{"hidden_size": 192, "num_key_value_heads": 9, "head_dim": 32, "rope_theta": 2280.0, "qk_norm": true, "tie_word_embeddings": false, "init": "trunc", "init_std_o": 0.0321, "init_std_down": 0.0, "init_mimetic": 0.7, "optimizer": "adam_variant", "weight_decay": 0.23, "warmup_steps": 351, "schedule": "wsd", "final_lr_fraction": 0.1}
Each number is 500 + 40 x the weight over the matrix's rms, rounded and kept within 0 to 999. Layers, rows and columns count from 0. Numbers have three digits each.

# layer 3 MLP down (transposed), 768x192, rms 0.0718, rows 736-767, columns 0-95
445491543468463536466529454526597517538542566525455436558526487434485474535462510531468416424392452563512481517514435560514542458534489472531443440554491484577509541515513446460458498531424424453472550551503479446468457430574484524537456506500447527514443535432526505588469472452487506552
516423541516461514501499488584533539518529475503500491521483563444461449588613438552461532505538443465528481491491519514522511461530451518536469492522516468482588524479490470470523530520488570480527518550513442447463508508479505521412534491429490453476455568460502492503547500560446480543
544529483456437504504521471483465516503503476431466395481499534506510485467422503487535445456423490526492392425472477482477491472484492459515551510498540515538477582542417545491527474509539503537450539478481514454524427427480432451549586446481459469422445473545432413589559538516495388456
501526477392433518420479525533483543419497426454485526510520466501514461498440523475481471403486522495456547540412453485465565451418474471473520536451481510456501444594463467443526545519493495504446491621523543484486602452558434531504472538546470441511502483470409453510503484513518543495
505509488477501546481565485522532461559517450507468519521466507541456403481515501442527508574482479495465475461426519492547542493472469461514529494468528465535485480496520490535516501439475555545499486462549467444526500493466411470514427514452514455500542502459532527477561512496450514488
529498531450495489431481503524471526431503519545464480528526517472515500506503526551480533508392477505540470474466475499461459468504527516481499489522481515479512469504559497466509565523469464482498464503495432472498512491506446518502491517530473529459464510508494499505531491513564508496
439461511469449468495527470531434520515515608484523562502459439492511482470440444497496522543517546528513540493530512569480495552513524402494466473548601469489471499532560490530475598519519492481483501596438496524509531485550453447402556467558524553554553470476451445613468526500527449432
546509498524453544519462523510555515491478532466536479595460491494474442468471413539492530538460482490511488489451544527465564428522467564528421516489473380580401520527527504493528536539498405517516519527449523506493484519544512488471609499562471429393495556490459426489514517521489543461
544479504444598556558549470519536438443486470507567536565483524494509475523461495545535515534544485487551453496529560485426511464417433486505575483458488557558558511474468450455517466532499537512516480486520517459458524521498488483469517428491485500534449447504431451548523477500491481410
533503503536507506508503519480473492480468552466520454545522504519491501506445443479553560575450583474479550499505499526432535522481499494488538508505519517477480586487574541453432486509518501468427576542536494440531513477519461529472493542484533452459511478427449535475526546512465477472
484524523531530492516506489486468522529510479514475465464495480492474488514547468548454477424472500526489520478491539457439471493490523443491486547484555494569482533522412507416463454508546535426556489525473538514525505510442507481535517498543480560447499529524487474461440560495483501436
479506445534529481422537478537497486480488515521559563516515543568445472511469528505553519493543505486442514456557557481518529471535511515508509501514447486482515505486500436513484468505443543508513526499511472518568488547511523488513445544546529541513489567502505518424451480596445527543
517467516492476495540523477485517494471464480539481434527471505474507444460573533515489468508495458568492494497469483503495523464479524503523529501452474477457534495526458527558552489491494544477541453486493583534511506503507503518459507493572507512529560557530536521470473530457473465497
490490500501525472576540494504532410515483433513491513478486467511628434518493470562498519531536489455485500464523524481460494542539493559454537480489523474498607446542470481485477481528497556466558482554547506517509487564516523445531530446528562532446513474551448452450501446548467530454
458482514519460448511492508516462467492530462483499525443469555501563473505469466513511469477465460510511539498518498460465483475496527525463442474494442499513508386468501467430480557477473519473462476499482524519429511427494523466491507527525504434528524460531486497443492470578477511544
538519476505523473459462428477503472493518494500473471541503470468539515470465473518479478443517501441461491560534504489471561535530534482480492521437539522521432518463510522457475422465506466485585543479478500482457471532557435457528502492493502522535476552540399513473528508554523541517
538524535515532481455551487486469481448524480538501566513493448503506474505524459479502450461434443484416485458493514534465493564459493504505514499543537413497455530460478427429492455465506514490515484553578510481489511536508467468456481452505497445528556495479497523508509503466533507536
468511515498490487591510500545462507515471534488500483487603486539555486447523546555482442483560531473539463513477507530485441556522572422518471564520434461462506513539504440538555525516459504464556524512496460529546526487500582545477435494436454477610524475488517476444589503459505522462
484504514512527463531561494551485457500496443539453497528480549538415537531531512525452509491611448526463492544546545452510535537392453437469467481480500600510536512482392511539477437486468501518527411519496440516447498471538472511477475507460499445484467528474498455461591467458507435455
538483459605457557552450543468409520553536541474571450468500493583455558568546478485509497408561480600508523511544536532560450375478484506507385522559435561557532373497503525517500395469558536521523510480450462501547474563426526519446448497490459544544481495570515517498451438538475535509
516562405518504497535518538470425447505463529546498445510521543507518507491526518528508456480518546513522518508494532469492529449533574521452428542514538506505534465487523478496473492490500435502501506520476462500484482555563470515490533506522504515450536498503523513478475492505495506494
485494504504449485492474497413502574495496492516409484476526570498502576533566429517482501507451435497591474473527505479533443508532571508540465560492575416538462525483463460489455534521545465491520496542539534513398465492531480532482484450495483522435498447524523550479447493481495505538
568452528558536542483489471504556570542521453501562458570566465461377472549511478518465515517531496490529575490455555477515516462536558523521421523523437473546445539483494471509493447537503553517502414537507461530479572547519508507548518465438534537460499444460509489500530482516572538526
506482481502514458478515560494520514465492544460494530505466565481492487513455512523460531548566479512479533544527555466498529532498502478515545518461510484490487485504496434497498505478519566516491495504535503488536511482570446522489513499536443476552554439510416493459462503460460472467
586510523437512536516428415617532562460518466518552513486546517539551481510531487498553500535453441495511534540497504460491473442503433455529558481494452476456539497478446530489420476510490459467504418484498471515523533544524482407543459488471546552471501564516546468550449478582568496494
485467498492497566505435547513453584466528471554532475555613452457490470474533469523504437578479495537516509437500503517514526473550573506498492532487449502515499434574519475505503539456543485558466481541502535537541556451478431570451540509516518541483489501532437524439541463546495489492
539452511471506476489506480556590499479440488531499524502470505485491538490477453440536511563431438521469565455547536488497475486517524540517530505525529475591514538481502536476424528515519400549486470457496534518485489504488476480535523531515520489531583468505503509493472558476404456439
532492543488542536500533539535462526482463515607465448458562462455499461462505473439478491535557455479531552504468465449482530469448524497533557460522470492537490464531499458501497536562420519446530448521528516468522507527504494510500531535489540539436479475546528535481504541488532525441
513492487484497497501534506488557477436539485541426484517471486429551569532495425458507531567524445459505462525527506445464536507521556531535566525499491532536447463446462540495437458543536454520439493535452568510473536474602503551540477544438497435452503476543455492565514445490482439480
506467470567528497461496492517523526529528506466502491544416499448443491564465479517447480556559509526493555502503508500496522539536516516517433508493498519561536454418462492488491508569423471538484539480471478539467509570491545462481533489401533534504521519454499489493589460500507431453
495529456532512457548494486562490574535501557501509517469528532534448515485573496523537496497527420456501555571492521458483511529575580550483428524505502484547492473587478508519558567491544469505534411545490465563467546453533543472507495466499508532491464536462478463538522505455512450512
549471537483467494472473429567542516501496478472548531475462438530479506468499503516529420440559544467455515596515542558493558484457516476474475566481541473509467587519498526484549474463545477482477537568488512444531515486544467509508494479454544401497515539557503490501445509490553457566
# layer 3 MLP up, 768x192, rms 0.0799, rows 737-767, columns 0-95
539462595504513486527491486451500476540495448445524499459475454524491587499503509515488513494456494488474500504501430528519586386474497423487561477438467480511522550449507473462521489513414499551455524485519532484500541406524468513501514485392539548467488502504531459472467510480481524458
411480419466467489516558560461514532527522488449477471435480463460434526471463501525450559541518532483450527462514491453507588542457428420522516443543561463431522492469588494537509558539485483509505550502527510534508528486504432517446498475446509482551548535461544491461518535458546479494
497478532522492495501540426460455485462495503476501510498524563585481590476464555569561503488499445501492545492447435427590466478481479500489503495531505475504567521525453518524481468476494498521521491399429549469536447505479507535465531490431492551533485504540586553422428580519511430532
479496527465502449499511480510508472450531545500529514433465479443497421448482540565427499449542551532469558517572514490501496502482526468446419514425479501495483488537521505492441407593474455521548501535457561520516522538486498533489512503512549465495464502510559410535462512508566543467
522482458507474520541478572498527469539576421488502576511490518564498448539509533474488489477538492522484513548493499513539489516485478520472520488443498479521501499509528526579439507483529576494537489535447584529522472552488486483563497495490477470519469532550519456524460528496489515434
483446538549534458498505559477447494511528522480541531521492478446534467440428555545417575474504474499441556494479494492485513483496526468432463548484444490434553514394579492568602498566496582527560535517545469504546519541539489528567486553516524452530503451505473537496460512507473518471
511438495450551470448481493482481463528522483481617537520437559534512553500550501492510509474489529536459500541534492481513500497403548459490494500502491594473484494476542525524430503481443492508483563412603446449599476507491511506535479458428451525495511472485524468423455490506531549474
413459530606498513486467529423495485493542475454513576496537463443434538496412467491502511461513490496438612554473470479496456471502613534477500487431494499478508519522551448446456493483466502526503489424541534500510494559522522527543501516475551487495487458568515483492511520584461503590
493534512462538537482549468503570471485489434495522520453518497517446471464498522510498482478507480598495484522509469526527469467461522462542482457519560587531557509541479514492505519463463519591514484491468519435491485498464497505500508427524503537504433529580536483503474469515549507533
481433478501586454467587503493461562528492457518565475443513485552480458428423544483499558503450502468522464445484517552591530502475514521498422481532510486430495484452564488492567501508539497509440501534549501396475528553487484452598482503450523484486510459473501509525506466438464463524
483514561534524442488475487491532512496547537453535505499472433511569480537492469533441469477443552513531507477511406534490501492468545503502466508457466519509396579397518518481465465519475507484496491504507582499440443496524480539551464473455537472504431479464486538511492532442482574490
457462488476545493605526471490520519502528455432456531504491519482445465471513496465494484509455539419482439548456525474622464481518494498501457454508473470499482467438541482520490518546520476554501547492475529493490428544511452489469419495453509414504469475534548414497491451519541566542
468476603516510499564526524499419544524542472451526542517541451513498478531540456529474446508472505556418531526523485449502485468537550488556472495485458497531546451458464501524562480458464528442499582451512458457476505553531453410522435542583511508484492447503522546445486513490572516562
403474488508483475527535577513516486521511515507483471510500519484525479524493552489539497461509417553536478485537458563516482537477490453511474498487495546443505540485477566574517523477435475467525553486500534466449537512426500490463463533489560541539429472504541519458446379481540558468
459472535522530488543463539536423502562511545466507479501470542455460457421447549495467529462522505539464432460572507475475495493503494508480481464539453517450483560528519492470580485470474563464487515506587560472540525432490543526503494486552525543557530442505594485459506441514543573555
477483513510459485482507539456540455609537464461480505447456463472497523539510509472452547544609442551610496438464541509536471480527576491519494506472412557405490492567489497531523482561519515512522505441505512468482513496488453474500476467541520546469495529491488490505495505523568537540
507455481515535451498491550432500481489512516429508515522482530472530556496488503507492515530488527555489499515509523544484452515556499552463509485458565523412464504432560497494468515452501443480415508515387510488414432574530489468469527522554484457511502480472497520523483506464493555501
514495492459559472496550511461510501478544498418595486451487550413544467496539478446455488531415509505500492528539543548478499523519524502509464418501546493497502524377522500528536486520427496444451467479486521494483508482380496460493447497516488539592530536535564547476459535576543523455
507476496565481482580596500434491517494534577493509536521495440501495454515460482545496484506495519442451470417554515459537468544531545493454511544517492454529547596534460461594442402472445489418527571416543494496438425505513492464513464449471502505444438506484567492546512524479492456474
477468537569549488464485494495515491436523491479521544494491483450454514398502531538532494464516511551505534517516511519521509534472509482529533443510484540489474577500454547579512405504460538481559537489463508477500535490529571528591475446513491556583446497496472466498519466527538501506
477489525505529461518498541447558427531510536462574587540470494554467507490491577462437466489550454515500513532518456604511523488560469514433508520500470470432517496507460577520492504504508479545480534454500475516525421510495554604500451478506489498517450442498473512452496486553445532532
522423535584574521426495560506436498462508551490522497494527512507481509443516534534423525545426498532453442564591477565547451496472415443487509527520516508430554501520477479512448479477399495538563526420535500457485469581551450506531485476454548510517493505507559503484478502524485490504
471472521513516444457559530527593458436542418513529504564555493472450440485446521433468421506534477498535528500557560551556456522547508558413459523466512512476494501454468504523549480532485555449503459501430497475517512514530556563464494473516505511542525516450528507473418530492519534476
523478512471552474519508491555541528482523518497542509543463534521522441448484569571442559441437483536459465494520428548480494441494460554491548460473488515461503503528410570562511482485448485488513568423488506488452519555503537513548450410497540571552501549518584478515492548478545460526
521470562497554511523513546490512473507518494525523477440424483487448498446548556533544603409513527565529522545580526471534472540488508497481494550514550485428501478418488502488485518523482549503538486472475510481467533559497553457533491439537434497524385523455508495490443472471569498499
480457472569473501600535530449502515489533560456498575451517513516486537494501458546543388494528501509561426499563553473534434467516449504499466490451550490470509509526493489490550548504411556494480485475519538502452537467544467481481487441465557516555446563519514499511428505386552541473
474494492508547488431514494492520438493543524457509559497548560404533514498444476527415378431495512503519506519458573548572445527559544479463507528471502461499473604505467523505515411542547523529530611577486558500538538491491558521473488453477527521560500524476570501485512501557490523519
514504499525501534520546437466465532530519435424502569458494536556416490413511547547498425493498529537443539523469465534483472475515505488457458466453517542422506511480529502520520415502514512492492479514496508493504441573498533470531519435444538500547457476476494449442439492529493478506
545496525463569459497531494503515510534536515488496555556513518464508451413550573456428475473540483594493485543502444524532559470520507515478534420479477512471502520513501491603562474492428534473503519523533545489469479460514472534467483422434493477603479450497440565535472486470540546464
482490472477521540447488483486511419521539532436500529585521489475469541518488614485466468534515529515426523545472489462459479533506512509517507486543533526454492522525529457498486429516450521444452544573471573473441444468539513574503495519503514512561492532476552448501453500573530571425
527491470537538484460541608473428472507523535428540515539516529474582476453520513411516478529496536530538478516430490525532475472447480458492502506445456535516523449531499538531510500464473467539473522410512518489527475514456516495515513550524468533506439469560520531500547508505498552485